config.toml
n_head = 5
head_dim = 64
d_mlp = 1600
rope_fraction = 1.0
init_std_up = 0.042
init_std_down = 0.0
grad_clip = 1.0
schedule = "wsd"
decay_shape = "linear"
final_lr_fraction = 0.0
doc_mask = true
dataset = "wikipedia_en"
Each number is 128 + 24 x the weight over its row's rms, rounded and kept within 0 to 255. Layers, rows and columns count from 0. Numbers have three digits each. The size before them is the row's rms in percent of the matrix's.

# down: layer 7 MLP down (transposed), 1600x320, rms 0.104, rows 139-238, columns 0-63
# up: layer 7 MLP up, 1600x320, rms 0.104, rows 140-239, columns 0-63
down139 099:116101109109109114141127181135098120115126134130152109110129101136126127165098139102152144116157116140117143109116119153128121130152133150115109133158156101128121161116107164138120142155135133
up140 102:117098059085130140157139112161153101114116125135125119118132114144139091178110153173133133124148133110125101119135126180185127128168144144158140096139126101130126178098101105129116097148115130
down140 096:163127117122130156154118147135115109130126116100088146126165161118133141096146170138105137131139133113158138137118116142142122155137158100147154135119181138134106135128167155125088128094169151
up141 094:137116109131138112152103069125123102148123152105132132078147118120109141133117140150095164162147133139141145135078117123118163143099077107133123078128133104101136072120092201133139137110155121
down141 097:122112175106122141109140149123144128145153136152136154141104112113117124135136124133124120091097107114104094141116101143146113126186163141165114143136136110151168123142128112105093112102128151
up142 095:112149068129111124127148152129135147116131151110109176125170150107131121132129173132103116153118139103111116135144120158091107127091112105106151104114131137154150091106129139067150141161138113
down142 092:145108139169104133128091118163106125145060100133125101092144089079107087119121121122142132110137142166143129137114116115142153100174130134127114127157114133082131144100127139146135112095109141
up143 101:148079116093163157091164140100130109098132101125147176125119126110096115119139145157124135139112135093134162089134176163107120144101152128133103125130166134142140117091126143127130113142095090
down143 105:084106112054124106078150111121061173151119125141126155150140148147115151117123107153147128138140129155116113168163146133125127122121082154066084189118113154111150091092125166131109130092147177
up144 090:082183105112092128106120129100130128113135106079147103153154096102114128181120119142173122096160141080139100134150151099150127109128118117150182123151157121134156135076111137149101117149093131
down144 085:131143124145157104125085096168151135095133137170110138134103159140123130128132122150095121122123125157158180140146068131146182192139190129141102124132106118141148151099129123094115061146144140
up145 107:136107087095123101184101137160167115083172123173141080135136132139116101137117122130132183124113151133093110117131111141131139142136099135096145154154111168110160115101167113144125153184116115
down145 107:146128090160155120120141105132129123121138129106144117118143112107110179116091150163124132102108152138096083147153148115127141123095137153132136076127120129154117116109108094099104087088080187
up146 095:127130125123134113137127198177120123113114087193135116115129144075130112142116148108126139131144130107128168106148138102133148111148166114134143151152133128153143114149132141133107138112084126
down146 098:150129115142175078136089080100138139153102127171129089156088145102095154120092110160160095149077136070149164116102152115125136123147105121102157189129127125178136116121084119153113144124165172
up147 096:126141084149171114129166143111166106105114118138135151086123175078086137128157139135149150143090112091115115113127124137115118123103127161116129166148065084143091098131125178106132156136144140
down147 095:090143125123093130139166134142101107128129124150083106159116102148169151126101161124118127110154136110137130131107139129147112180123115134142137095122152171135123129094143116122092148096134115
up148 094:168120159177153128126129108076100150124130124155138125107140156127114140169130158186175142172129106109136118155111136126099105135124145090152105091160130099150151126115125123157109138106150142
down148 089:160129126127155137119120118151156156120157172134125124079110132147155078097080039140097100090120139125157126136141139119104101120108115172144135112079129158144145138129100106101125098086121149
up149 101:126087090112137102153099074098134118110135069104125109084123093105184112130108163193110121096113111134113043128146137128092166141127125143168110121142134090159074102120087111157134169161093127
down149 097:152119131114156122127126177105153156101105063107129148132118098101092138156116123153094152098144145122178138126173102140099141102130141130172152115145134137150134108080119150117133115090157121
up150 107:171128142097155134125135105115141145113117151129127072128131095128116131150153125072107095124120071131124124149126089138121158141153122114127118091132111160142105104119150150106125120113123139
down150 102:131128134086151145114135105108109083161108166097077103124119126138144133114141145146101125104108115170139147217089096134149136145134144147143120121082167147126147071119104142127106138143121156
up151 102:134121162148163095112132133155114124140096091132134148129103097153156154118084150132129141168102092111169105124143120108152132132165074106109131097143143150095098125196127161176124078098130133
down151 100:177092132142090125119150123134145135113142124108187136133152138126159164124165147158108100136129136100141190141122134143160088111152067136139160122129064120106136108143133082155171125140101128
up152 105:103114118155170154106185110142177120112110121124099129115077119115142124162097128109160164120077160103131099128144128100124146151095130109111144116146163124102116134105093161116108173119110117
down152 112:111088119173197125112135136111174100135137139150139153128134099122135121180057148126155107062136153112163095153147108135141175156148157121139139107114124125152139110123136095106128151137151117
up153 095:112100154088128100116086076101125123136131117127131107146151173149124174147104144134163153155074117096151155098113143171149116144114136127141098106128162095109072143154136172130132077139117130
down153 091:121181117145150174110077133127063158115116129114132123174132108107115108144135136111072136145130114106121128118117138160146136156133172158144150128128142133129114146156139141142159157096138128
up154 139:124155099108144157158108152112137157105103171070084126094151142089174125154181126109158126126139131079121139077085127124069157123144127097108126141137108148145132108169141110129139132081118107
down154 097:098130127121105124098153125133152123116128115163151124157105130152118138125149169135116103128143102148096093120176102131145107139136103194142100110161146112088127119099122110141143138186123121
up155 104:159099111134130140121116133110132155112140138140125119134137132176123122132124090106166075074135138141164175133137140126094138160151149162103129081133142158153130130113089107108087075123077120
down155 102:144139162148143094128107140086133078136159169184139082116111085093147114092089137114128102084145079096120092097109125113107147146135140147121142185151101115150120178137112094099154123085125103
up156 100:156161123124122133152179132119131077165083134133136112118160135140186078122144140171180136111160112098147142122106158151149183113092125144128144139120142133101125163108114092145128114115069142
down156 103:124122080166135128098124125137122122096145095072086153133117149101086116125075130074128150114089178175129086182123143075130121130135101174125125101136129131150105110129146161103116157121123130
up157 098:169161120123140081092081148131113129117161140122070161087105121140081126166151131092150102127132128139142155076111077138127124144147109144134162107098114148141125131125123113150150096124099116
down157 104:123150134117136120134127173133114150095119108181090123108151105158111125118185128137126146170143124129153157156148119131152128130106114138162112143114129089107128135137151080127166106129121166
up158 098:155089083130145126142129107131096108132105121091171112140097134134115145141151165131113141116147108124143085139150108151099117138126094098153109115144109138123133095134147153135124097107149176
down158 097:121108114114148095132091114093111116156162101118124097130147135135112155095134108124127139132124095122139115131150148110159127115130130109097156147100130159127131131093109126105101105112139119
up159 100:100114122141128132149131149107124154124150187121133152075110152109140074151134142136123105097127106127085156154133164143166158149104150137140097088122123144166179151105133161131167112134130114
down159 093:125150170182129130122133112104121122136144121160149121123106122102153104107169164137110182129149128131161177111102129086139150101122141161072139149136149090081134145124143127126165117109118108
up160 094:103127106105124115145141090136094099113111101124091136152094085120160127184111121154131083161150139132116092131184116143151143129069132083073175154165130154114149107166119116146150166155114097
down160 094:140150132100165100161153128067133107136115142120088132106164099137136124148130130128129155153132130155144126147153108160135124106140139084125098122110137142142099152110140117166129144113109101
up161 102:141105149121089099162124152116114171130130155124106092081144145117134119146184127118152163139144151171120116133146097125130108124081118162158133137166132105122067112130122104107103109134125142
down161 095:158149149155116120126127105161112108099123142124149103106130149174096107100109142146123179134175120079144084133121089068166119098092152140099126128116159121117131129120120148136116151117143124
up162 097:113104123151129148106135127156165086163155152075147159131106180103120091100127118120171133141114141124145139115162128134155124093112102147121161095138144143145107134126097091108124124119143124
down162 098:121150083135098123148143078165081135149127121155156124174135129121114158087157116137150135097167110089166095132081117100142113126116139152139147137160137147148135144123127127149117161105099127
up163 091:099132135134120108131112117123139126155158145137129128116111177115133131157126159137139153127160103130147084148115104146194116152105091105147128097125119063136068124148103167118158175122155158
down163 095:149158165131150092129131102126147082066125119149105097125107107127125135129141099105122122168134113107124121114125117108102171104134161139122107153124128155138196156158139096145137093172137100
up164 097:128143178117133098123096126141142125119138128115132101147080122112141162176083147129102121113174112136152136111140110135131131117120109076157106143106127135132115125113109092130131100158104115
down164 103:136135143129117130168136160150097062156114159143107168083149087121096121084149133137111138103158166132164165164131131077137088123115147131185110144121166132109147148114158149147152121155126113
up165 097:126114114149170139106136127125121093127143123129112161100171162162172182109128124142109119148177116135135140168148082135176146152101145162177109145137086155124132137109106159092117104109115126
down165 100:166168124122130144156142102080133143082126128146146084116114129111150125141173099063155148104136112153141078098078141113157129119093108143150124144150176139120128174115091110149167153140127107
up166 104:166098134099128139119109117133162155137121103106112110152143129104136075130120128118135089132126117125179091106121143108101089128115101103128116155124112137182097080075108166158110108111153100
down166 105:124126130160103127101126124127144117129086147148138148118111143163141152131136149134209139172125116111141137134149137078117147118114139148164132165132100129140105083108151099144135092137149143
up167 105:157113113144105103094169140143128122120121125111148113152167077141159172166058150131145115162123127104142120125114169113068113106120135160097117113144152121123099112109133162108158134154188139
down167 112:131099152125136097151133126137197155109096119089100052146145154119137129113121142125142130142116195153123154142110064163136134133102107091141136140127083161119093118161124131116125094113105105
up168 103:159118133196123142122134135110153101168133138104155110132113142089141109098141163079110099159146105111134135124129136148141158140143124099145140129131143108146126115116125092142106102140153149
down168 110:129127113178095151142149147135109141151152193119148114114146169123125155104103167124108107136115129144126110129140102157121141132126105151146152094104114124104128142111134132078115115094183131
up169 093:138129104107091145144136183131115104107134168127119112084166127109139182105190133135119119131170164100076145131115083152097173152133141170098115102108152120168157129109100135104103119105107125
down169 097:117125126096167142106102113094142160166173100122132162130152157122151123141081146140117154125093126091152138108112138104122144097155130140126162116128107121079122107166121111143123133117144106
up170 103:181106139153145124121194108136141131115109095145111138146125128129123073110108129099101179124131121121124126146159132153163122136118119140155117085145146137124120150148136133145167104106169134
down170 105:147109141114152125132139114159151099142101151168163122058135140097143121131142126088139115110133164127176102131149132108141116111070135160106150132123151114112174168093154159119109154109155145
up171 109:138133162157107147165121134142114156117085136126138165089134159125099121074147142138113099114087160081104087110133137124097156155123174111138164109126167143149138117146127110132113145158124116
down171 111:100190141118129115093116131119165117103122173101142164110153105178131106126090120145119099095141097116127149088133138155126131149132103080144145090109079135149144143139151148101113145134131112
up172 101:171172150114094119133136109156159151120118145128090130119105110109130156089140120127153102162145150133094086131140127183119142135127121152145113118148180105125108127106102120111129127170117141
down172 094:089152137060138111147160105074162115136138149119134138170100123148114112092132112113146122114136163119129119102137122154133137103126130130096123134130125135095093119115111162156147148114063098
up173 096:121116137118078108125191109171171095115114089086127128094111152129126110135106141095136101143107145140098147161129184117114129113130143086161132097139137074108086120131142095133111143134132116
down173 095:096145137146169125123081133135092162131128111151115174113141115100153154131123117121088163102107121090128104119177091173110112099111114104109107106111060149078166180134126120128132139108117069
up174 091:087110140145126155099141126130127120137134111136132157143068155142134141182140118127185126138147172116134166133085124144118175140133134118132142134137098138130123110084149136123144142113137142
down174 094:162123131152135138150114168102093126116158126116162115116171132121114137125105131125153109145135141143096123138124143098138112158108124133134133169078173113186141107126109158140142141123188106
up175 098:161123142115108132177127173153138107123117114138147098113155155182152152134077099117139084121090114113108138128178115130124167161123120161130081084122159148138110109074112149156165151141139103
down175 098:181131102122110087128124073120116166097150165152134078145144110158116098097131126144128154165122102136115133137119084142106145116137104166115102147092129154172133149135136121095144095141153148
up176 110:117133140104116155136121129126136136124128121137114144096151118095101129158129090081116126123110132159133140117102164131129128158129123132121113135144152087102147146180162120118118129102137151
down176 109:116152131128166143122145138147142137182185096111145134140073131127139113095100163131087109148133140134157144125119143133158090093156152158150180119070108144111135143118124119108137136110131104
up177 094:128139151127144105167145121148163128156104115130116106120104123118116113132124142144100094097104168137182140129091165140112119159119150117110182195101161145147090128131132154158156176158136188
down177 087:112123098124096095153109146078124136087129099114133170135131095135113127111109119161151113123129123125104131131165171144160103148190129172131125141110147137114142129128131146137151108128135106
up178 097:145137197137139118134174132155149124119165110148134135104098127109145146138160119176147111115161112128152126183072100096128115150153124093145171113125133129099130125147127141129116095147150166
down178 090:145140081123110075161130096114128079094159133102114094142102117119140118118084076142107137109094151112135106098158164121109080129111142135139106131160123119130126156133120120132119133108100135
up179 097:135161137121156146132100160097114139152076101113142142107141161144116141149162160121147115146192177162138095149114115117134156107141127132150149114176123124151153194138127071113085105131151152
down179 096:132090120122093164128162108151151124172174116077156103122116102102111145131151130132182167163121096126156144130139105151136135126122137089155100096132100139155121145103123085126139114090090128
up180 097:107154090124083142165080158113154153114079101147102150114106180133119151110087129108088155155126125094103117166179153156115100085119147153117129095142134122100128137179104152105162133105144094
down180 092:132127114143135173137166137147119143156150156095113170125126104138137119159173139096137148110120096153163105135113170147107149136128136121104139095122118138093142127096095056121175104175097123
up181 100:150120136106114135121138124174176150087123093139145134115133088151105118162121162158142099099121152148082127114135116086143126140121107100113113087140151128121124163121139135089160087117130076
down181 102:131145131119103197136145165121110109107153127136146123129128176141126089117130179090116129145145135130160087110157145158115165120090142131128103121101109113121118144085145182094142102182144114
up182 112:093112126153111157170137115127140105143134118173122185170173132122124199137080123122149126111131123117147096148075158118114095146062162154147130126118090098126130106114105118116121157088137123
down182 105:136106069124154143101116147163127079141090133158091114123149127094124119136116113151109144110132142134125116110139116110123151143085121150117126138117142114157091167132115146107094193110127194
up183 098:137136124155099118135121123136155145137130144148128136170105132173109122127126121160096135098125134125100132152151135099129155140087086084106120117122147107128160115126134185181113084180138142
down183 078:085114110130134118104153164125148174148111147115133136141145122128130129162115154098153121136071151075103132096128108132109137129142113098104129097131106135154097064112112091133134126188125127
up184 097:115125164135149105117114105139148123097124100129138116094140139144118129140123122154116120114149129153082152127156084104107125125114135139114150102140123135108124139077093148055105128115109123
down184 096:069096103153099127161142155121117144163134129109117151163122137116161106116124187153134159127100130140141107130143163162170139130184144113108093101104134156150131098105147118161086120148123110
up185 104:167124142163159105095154126099142175122122148155102125116105120113140122141102115161167105100138144179160113113146212167147086120113158109172144120130107162101116122125124139132138123108101136
down185 105:158164155150127102135111152143106130123151120111093134102156121144092114129150088109118081126106088154125146064135130122151160149126138126123152143149152142162176111136085108138136114164107132
up186 101:102140114133131115111091118108119065104109152147143083078143106164115099162134142139116110138126109117114100111113099171120148113125178143125093103166114067112135105118132127112122125142114133
down186 097:122107184101155139151104149136142117142133103127118181162155196127114118124123123145105113141063156153119119138122195169118104114116134155114103135083133142100130161152161122112117111105120130
up187 097:146132132095154110100091109121118126100130123134144162124116099098100091135156138126093097093159168161119128138187136149115119149158130176180120158139112159129119128132093144098137107099125133
down187 092:111136128187132101096132147134162148075111159141108083087141144168153131144129125151100114138138104129128147121139090130093117146155132129126127129141089142114105138143124133115148136150149119
up188 099:140112130142142074096138110107123132105145101134118132121170149099158110158093155131154146073114108140172130123115132137121107140115140122139133158160148133129123127106125099141115098083106152
down188 098:079158095120139068160143122086131125140145186113136112092184107151130113093137173163151120157143116151124103140123118126161179128148156105157131126102100117147126124141131157113128135099147139
up189 101:145137156149136097153116105134152126100142094128121128175142137149138156121090147107129152100068100128134126111121128075111140128127095131144160163124120162136095144137137152185131126176113178
down189 105:125125128103148129108133135133108116121108122115148117117125151097117100141136147093109078159161170139088114135164121158150106142156156156057146110147125094115125111124140123092144116113146087
up190 123:141126096122087117142120139091119136129144130131115143114164144104113094130140117158116168092117184122178093114127108153112109119159110137111127136159127112122152116154139122121087157117107141
down190 118:154067164134122153103115150154131089089103100110121105154120155110073111055096119124127120109110143153140114137114143119167135127078155140124107155092120166145140144112141150137178144151109144
up191 099:139158151121078204135101118111159126150136108119102149104134123106138152103130145097112147120169110118151162121082120137152142096065175138158122131147119131092147136156167131110120131135118089
down191 103:142100130109136098086133168163137157109141110120087153119125156129145120157134081155130141124124152159152137131126108152132108179140109070097149116110124124142133129114131109144111129108168128
up192 101:126148163154141104147131119161168127142109121154118149175122151188120119139101154154121163144113137071140118130156150114139146139124170106101153076146158099110126124130116148079095159090112117
down192 100:125113172150155146152135097125120100139170161112128155170141174167111133155116131168109125114117120098131124160184185111149136080130148151199096152114080115137128091113139179130161142111128138
up193 095:129085115092148163150175114090135116125086117145097165090173102127144120140126123108117151135125109144114141134122139170124148087111068177172096118119147142136153134152108120123155118137099150
down193 096:159126118084093137083123164163083078102144124142112106130108134115063106152127160107133097159105132144111135143157120138118145098121166084130151118160154100098124103124131121134103123150149159
up194 101:123186123129127145122156094109106115181132131136147109131179147171086111136147121142107121144151101104128085087160129108111160153141138096095160149135115105132110137133095127105134163116103124
down194 093:090158149166109133118112178115144095156150156128137128135083142173163113112147112126127125160149190107116153107179146125178133132122183148174147134131145154133115163128093112139131115153138107
up195 098:091093105115128119092151150118162114101103098129124162133138131173109106102115106115152100154127173100147077121159124150143144164114154105165134135135126106139145144138156101094090105114125161
down195 096:145148162125154144099119112127096128148122118090098106119116105086148164068120126136079103158095115108131141154081174130123122142095129126104137119130152108177115126143171172117111138135091085
up196 101:125118132107143112147135169140116109123107141154091114122112137138109113143138126104121124123142148131152112146155125123091117127149127101107125126109101144159136140110119154150065133185103130
down196 100:100102134128089146099133108120159127138160159121114171125139145148142092122156167136151116157119139121117147118136162154121108135125131127101095123103173093131115095119112148146106065102112130
up197 100:135120132131109138137156164088080110089159148147101132133112171129128120158137104095126150135152119146139150177144114130135108106143131120083132115149098147123116170141107145115098107101143151
down197 108:151115131140118162120114099118115109111128110130167111110124104109147120165147146146144100120142096127177131136129187118100082133119140131095103112103103076139175112147109168156110148124150120
up198 098:124098143129124150125121100147131138149104140120149107125137116097178133170131162159152132111106128126130128125145127146104083112139110116128119139139092128137133205166139113142150124118187135
down198 111:179142105138116121151153143128105136159169128122171116102164112104080142125165157124096142131102136140125114101096135157134149182102133118120119127154098121152087115114122149104155104142130145
up199 096:166115090164149126083104170097110093133108119122181101135127142126196103104129156121079138126122138131099097116153118139150187080096129095111125117144107137156139148117109163073167140185158143
down199 097:137125126101125112179130127135147153101120132138091151158152129140108162164152179123184135079158147112137143139099150117149116101142172171170133149150112131146170121156123137149096145145181126
up200 103:096082111143154140158142149163122170114122152109140136136113153146121114118122134157130121083192117096109090144169124121168135116169114134112150103137105114096132138116144150119117103150162132
down200 101:133091098134115139152135176173106145137080141146114080125113118135101165088113131164116094084151154130111137145114106134119148150103098121117138123158129131112124148105107095162153156126106095
up201 090:130152107124144134102145140125151090139149135116107138093159109125116095163139125102126112165118125120163112151157131130120121164124134138111114132114109128153136094077106143123135128134142134
down201 087:112131112170155106121139131100131159140139118112192113086099115113150119099141101129127138124146116144102109079137082113112166129170134129120110199155112089086157104152097135124103104140094142
up202 098:112089150123116122154136113169167166141114111101125124144162108111117132087104120166140113098107128122086083101141127149124122123137154136087133108158141137131137068127121151099096146184143103
down202 103:114099120131147130118131159146116132115113131123185189122135073160142121112130110100132093152130089113174140113122123125123147116129133124106140102129122107115137150113144091131110136192097134
up203 097:104132113138132097101152167126107104104122159124145138115143135086099081127121141105109111115162108127133193141160139094096089159147120128094109115126124087135145160082089131118124144108098138
down203 102:116164164124151089152097141135083162091085132125084078160109129144087084114115095143110123150122119164120128097137098090154111092099131107124126085080131138149141143136137083078160117097109123
up204 102:127135123125135116121135106130084100115136152147186143100113165119110139148122148139151166128089135113142139152161152121149100126121084120158163166127099108149109132149131106064104159164120099
down204 101:133102123104110110174067133106108168128117141122094162167143064120124161095149076167093097108102125130116158165129091119113139102159136141132099093128171120121071163117147086099095147069119128
up205 096:140099105111145142086094141135134164121119147135147135113101132141124087164118093101134130099118111105104163144101153110158153142127069105135108148133130102132139143088145166158154161136107110
down205 099:097148168111080091124116144153141156109109074115069116111115123124151141112158151140114124135137070084108169195129135099124142138157098152141157117141110100146112110097087124162196130140130145
up206 104:128145095090132087099168102084127125134159077116161113128136154171126106173077139101119142105147149143198120121134140086117126128157144144175118128130118138132083144138143157163111102160105106
down206 102:116147112130091115146089117119099142149169137129119115115157114133129166136140109151109118136129111092155186127125139136137087138110096109125126147102140140101122144167107125151118116164142116
up207 107:145125126115098146136081119108106112140116112125118094125162122127129130168137134079129108138104125168167181131144151126142118156103104124114136144180125113126121137126110121146133117113138096
down207 099:177132147141137106133143149093086113097110118128163151114110152178150113077132164149124154104137128122145115161144079140154133129148122126159069081108091163109153158108138116120090151089125132
up208 102:118167101106131119154138149119101129128104137204126124159138105133121135109085175123136154150117127123109089133111114156125156136113112125162148089135143064166127110111118159143160133101146097
down208 097:140129149161141115108125127138089135122124134108142137124093111157109128140095115136118100139088100137123153146137121118147118147126143074119116128104132113122117125079102156147155103133113100
up209 094:142142161135139127169110096103108114138152132188152127135099156152148072146129156152109151093165188141171111096111090112145166145184108162074134115087106121121129163152153148109147146127133118
down209 094:101167100131116137163100159148178139125127132137137151148138124127113177110115130141140148131134097120118125109115126116098093118103141152083111137123135079093119067098117114108105117117121116
up210 099:127114099141160139119116127115150187068130094137152135106108132155122111102172148095087106115171127120135135117118141079125126165113121118099091142136111121134094163142123155136127120170147134
down210 105:135105135119165126143148135175101174134144142116090143106141091182115084165113132120137112115122122144131171122175119102136110143074124131117176145139146126095128102108109075141121089108124105
up211 094:125132131134128135096106105142129111111075131157083127157122156145087124094142132141121108151088098126122105095172109080171115118125153129131127130096208129119122138084120113127123120104121118
down211 090:117130135179099152168125160122130129116136099100150142108132108121138156097109124117125155148132137153098126146103138182137137142095112151157107118141111152128136094131117136140134125153130124
up212 110:141107100118097130148154136162114067141115112130133164130153124131132088115127125172123114103126141076122138065109144158119085121132098138078122138140145127136137121107150145142116102109157162
down212 111:147117113116153109128102122138076129096168112119183126138125127126109106117165142126180114101125182131128085119134112150147131110101103080119141123150102139132096122117118203155140171184159107
up213 099:111111158158157107117131108174177145124123133121133140139074089131129150119111119143141110163094124112137119162138108099098116115174160130129148132171102134116083155085140123151109122101123116
down213 104:146121084119084104111176157111116147152129157148123103145112135130130154126124105142111122122087149124143126101081103171160097138115117099123162126127133160123154132119153137099133145107108193
up214 096:113132097081206125148150141146151126114091094132131100096129149117107133125128115115135128127134081078074172118124159117149141127128177173087159135136087115086106083101089103157103144153109101
down214 105:117153172126113109159125161118108148133167100092146103196132113075132158162175130135169107162110123117104152126146163169141141141159112127090113079096124096122084134165114137089085123151111135
up215 106:138141120113128145165126133162125133136146130090130112151152075137112128124116175142140136165156093169146107146131094099110126087136101085124126091153147131154142162164099066148117153105102095
down215 106:136145151133139130161122163158123118178119101083123118106091142151119115100145124103151108150110094091117135137121133150119086142104148135145140141113117130113136110087147127154126138099153101
up216 101:147124114106140100191122142093101139110167099144133137114157118113134186153127128162097124123143125156090149086159081118141147115092169073123109145154124116147128137153133072136077148102134100
down216 104:104106104141123152103147106154150146119047154103169123093079151108089137147111101168125072157153115087090073168139148153098138142149120141118089099141132160064126132108144179141138121128141150
up217 107:117154118101154087143154084191134083127155117101144140125148143095160171115118110164161135143116111100140135109163084137184103170100115115103156107127153127136067130147108130139086127103177134
down217 097:157154154123127162107113128140144152133178066085141136103162153175059130141119078131132105097120094107129124125113169189164137111131121105160113170107099123127145125101088102143165125141122149
up218 120:131108111146095116121127147085180118122152130147071156140141141119127161162152149126115143151144132091139151151135136112127117164173149145154087116132172144184089137139137093115088108131121123
down218 106:130124114104091123148133105094104140139113145106148138132125147136112161115132125075108101145146154120185163092121132135160145151147116150146112125122177149135140113146109155133075168144159139
up219 101:085139140138100134173109116137110107113124151071155092150155095115138116173135150103099100121159130144117143139146101117148134118081122086139172151132123147119128178121110142103085122125116087
down219 090:144108092141143126098108096161130141127142105132131168104106129123107138113119102148131156100106176133123073107107087122108127189159135099115127135129088145134155161142149109134144105123130145
up220 103:137136104144098126127091113154136092125101124146119106138123133100110148151169144109163154124154160143110099131106138124137168105115125139130117086137122116124106200097117226104144134133144138
down220 102:146122105114145125109096172118151129160138104158126184135083105145106145138110112093135155146134097115133156166118119137142097114157142169151114146135112105125161156117132124142102153119126117
up221 095:122077128149149141099139130147121115108159145103129151136140122169109127125119090072116144127102132170096132148114156099125117099081082114104095094170121071141130146127090149128110111157169128
down221 104:114141129088139106110120156158122130119097158134166133129143083106136128145107102095139143146116131134157138075167138093121157151144080134161108118151128128129148134146147145147119114143098140
up222 104:067122125136154158160165152116141169150073135134169145104130161088136118107097154128152131152106139124086139129137119144126161154109158147124148080133155119155114138134147130095131114087105121
down222 097:137114185116120160087118108119124180135146158143130088127158146158106154140175142159131164124114114098117154151166094096146138136106154093095127136106099133157126140150107129126103121123149095
up223 101:129134135131089107133137084117094156077097160156146078159120105129123136151108129141143159074133104178142157136157122169133126129149066145154111107126131103117139118085086099128142109133137176
down223 088:120093109157161140115125134124129144148149089169112155095121170144128131116128140172137133153135120121114137151089103101120109106111129105166153141113168166111150148117139158214133142143129135
up224 100:139108109162174088162115150113185146123153091109155108135125137122114136138107108148111138131101141128128132112099167106143149150106119106144147080134109124116137141119131177155126118115156147
down224 106:146115144099134145117123138111143117095179150097169119091121062088156087107130127124159167090123138133161123163142118124081123122104116096097140132150174150177136159115146127134188136136124130
up225 100:132126125152112123130179145122097113125141109126117140092114138137159125097125118158159129132092142109107157127149089144089131125146165133103088122150140140139115123140132128095128135113157150
down225 092:112139133161167146127162148117139162138136110124099157109162097162100152162120146199116075155138125128110109167136127180181147116163110159148141104117126090094107110137109076148141153163123134
up226 094:139123153098123127143106085189157126169080118157149110141129160176144152125171161130078158127133136122141197165104129121140129122118097131141122144163140093131187135137143131154111132189156117
down226 097:120151094113073073118109146093113125078097113120140119124120067143085139143088116144129136114100145115129147108161141111134097098094122122069101130142116142098068104112124141119131141108140116
up227 096:131100156111139108133118133158136148153157130168094144125117112082116091126130105127090100097126183087129109131110115158136157159152093136146119140150132134148141147120157113141132118092074124
down227 103:128120149140134115111151120116131144116152098098147107126096121110139099149160083113097142134136121129132114129188069133126122110108152118116115186157124099135094134150088167137154106154117152
up228 096:131146130136134133135113158061140128150113091118122165104148114128092119139134106123131154178124149107132158156190101123104098177124181129142142099143150154084093104120111134101128101156164068
down228 096:123138132094099134151119092138114161156153134115123090119131111133140093123170131117156101107140159158124067158143105109149111103127136132106134116163125099114172150157142162176109139128139151
up229 099:165123141128119113125120154171134122152109120116175100137167146119116118120147117119140131121103086142102102152133136142089113192111083125123168129129134121116142118110117103166155138155122103
down229 104:147106085162153154127140111132123168113115134073118132141132132098161158141136163135137117126106108111145129093103151110152137113137099144104106170112111162146105093145159139130117140166072163
up230 092:128124064130149149144156119142125111105099132144126076140130120120117117110150093043125126099159177118137186132095133135114168112164103127110102133166112175117071090121155131087139139095158167
down230 100:153072096157091132168118096140127113122125184123144125125105145102149075116112152116144114105122145136123132135148113137124119100111107110114120151131090108132169114109159115134150097190113127
up231 093:131091165136137093170118166167122153118125121159098166149159142132151119118100137133145144141093131116107098144111116167098121119138128142094151126138155124131157148122131089069154141114163114
down231 089:122142117131077147110129100124145097096113122104128101115104125082138135119128154141131126102131129114157120102120125116134102147107118134127090118120124142055077099161132143152125125161113115
up232 095:126100160086132125137128133186117091112123150135122091083128145145097132104164150129104104124153101117143093145177137173124133164169136128115133147152153159101122107158114137136111094113116134
down232 087:114123108113107125104127157086112140117110129117126156117107148121163128155095114133105123114164123086136141125094083127121137103134128150157085112135104112123121126121117116113158137126119118
up233 111:129147101116087116127096120126112118136106117130105117144135128134112133178132119139116150127159098142120142116112122169123126112156087157077155151154163114122111111144088090151174118101102091
down233 114:139070142124167130120115087125147169146067128146161123139108128119089155140140160157145133137119131123102103082131112141126100097131147101143109140104179106092104127146125097152192153165093148
up234 104:119125124143131095122117120140162126157142144100123159156119090116150125118187163111123106094120093119162170119123102156131118150152152109137157122146143170155157154149136151151101076112119164
down234 106:156155173106139166092148157175149135101136124108152152104129089099142190125175144128124136111104154081085098055127134120146111191135101102126125125115138110103127128117145112122106129166095166
up235 107:145157127164119150107122138177147130108095146114137175169146095150111141133127155097129151103144129152155118096131090164110143162155126139132126165149109150112136214164124121106108110146143089
down235 107:147119122146142131106105140106132110120170136106112119128158090142185167065153175125119116142077103157115128130151128104124131173131144139148121143133144154103185140133117150114110167113077118
up236 101:117143132146088124122160137096153091113095110082147152097144153142116184158108160103176094119087117124121163158075112096158159131136180107145113155130107109135088132147135130143130089167133157
down236 091:147109117111129136137113165092130122139117173159132132112115133082119140138169125104128123095126144159136191162136102142117116098140099163124162169082149108187159142167080118145141111109142121
up237 102:110105138150125127126102092164111132143112148172114133102118113183142083108167136131103110086188153154115157145143127155125111100124102080125178101171120086124185140175081155124116127133104119
down237 102:176146124130142131142120142121109164114147099092106151131116094133104132095134068085111131112095123150124104153133111107124136131140094095137141071087133082176127090142092107163100168111146129
up238 100:160144141169135127166101095183148125107113156160154175180099179096138166154119121099150151135128102101164108105144146119118095172110181168102147102128120127155116173158150124125122118140146112
down238 096:148106118115125093112144115144105161142133123123154119132182128140158118076161099133165162116107098163161143129086151140147152143129158123138108162134133133100164125152159149158177128128127143
up239 099:116115128170121130153118125171165148152114107150161159128132140117155122113146105099096138112127148155118110119145139115131133123132087150142137188135147156128200146114102134130141130145107149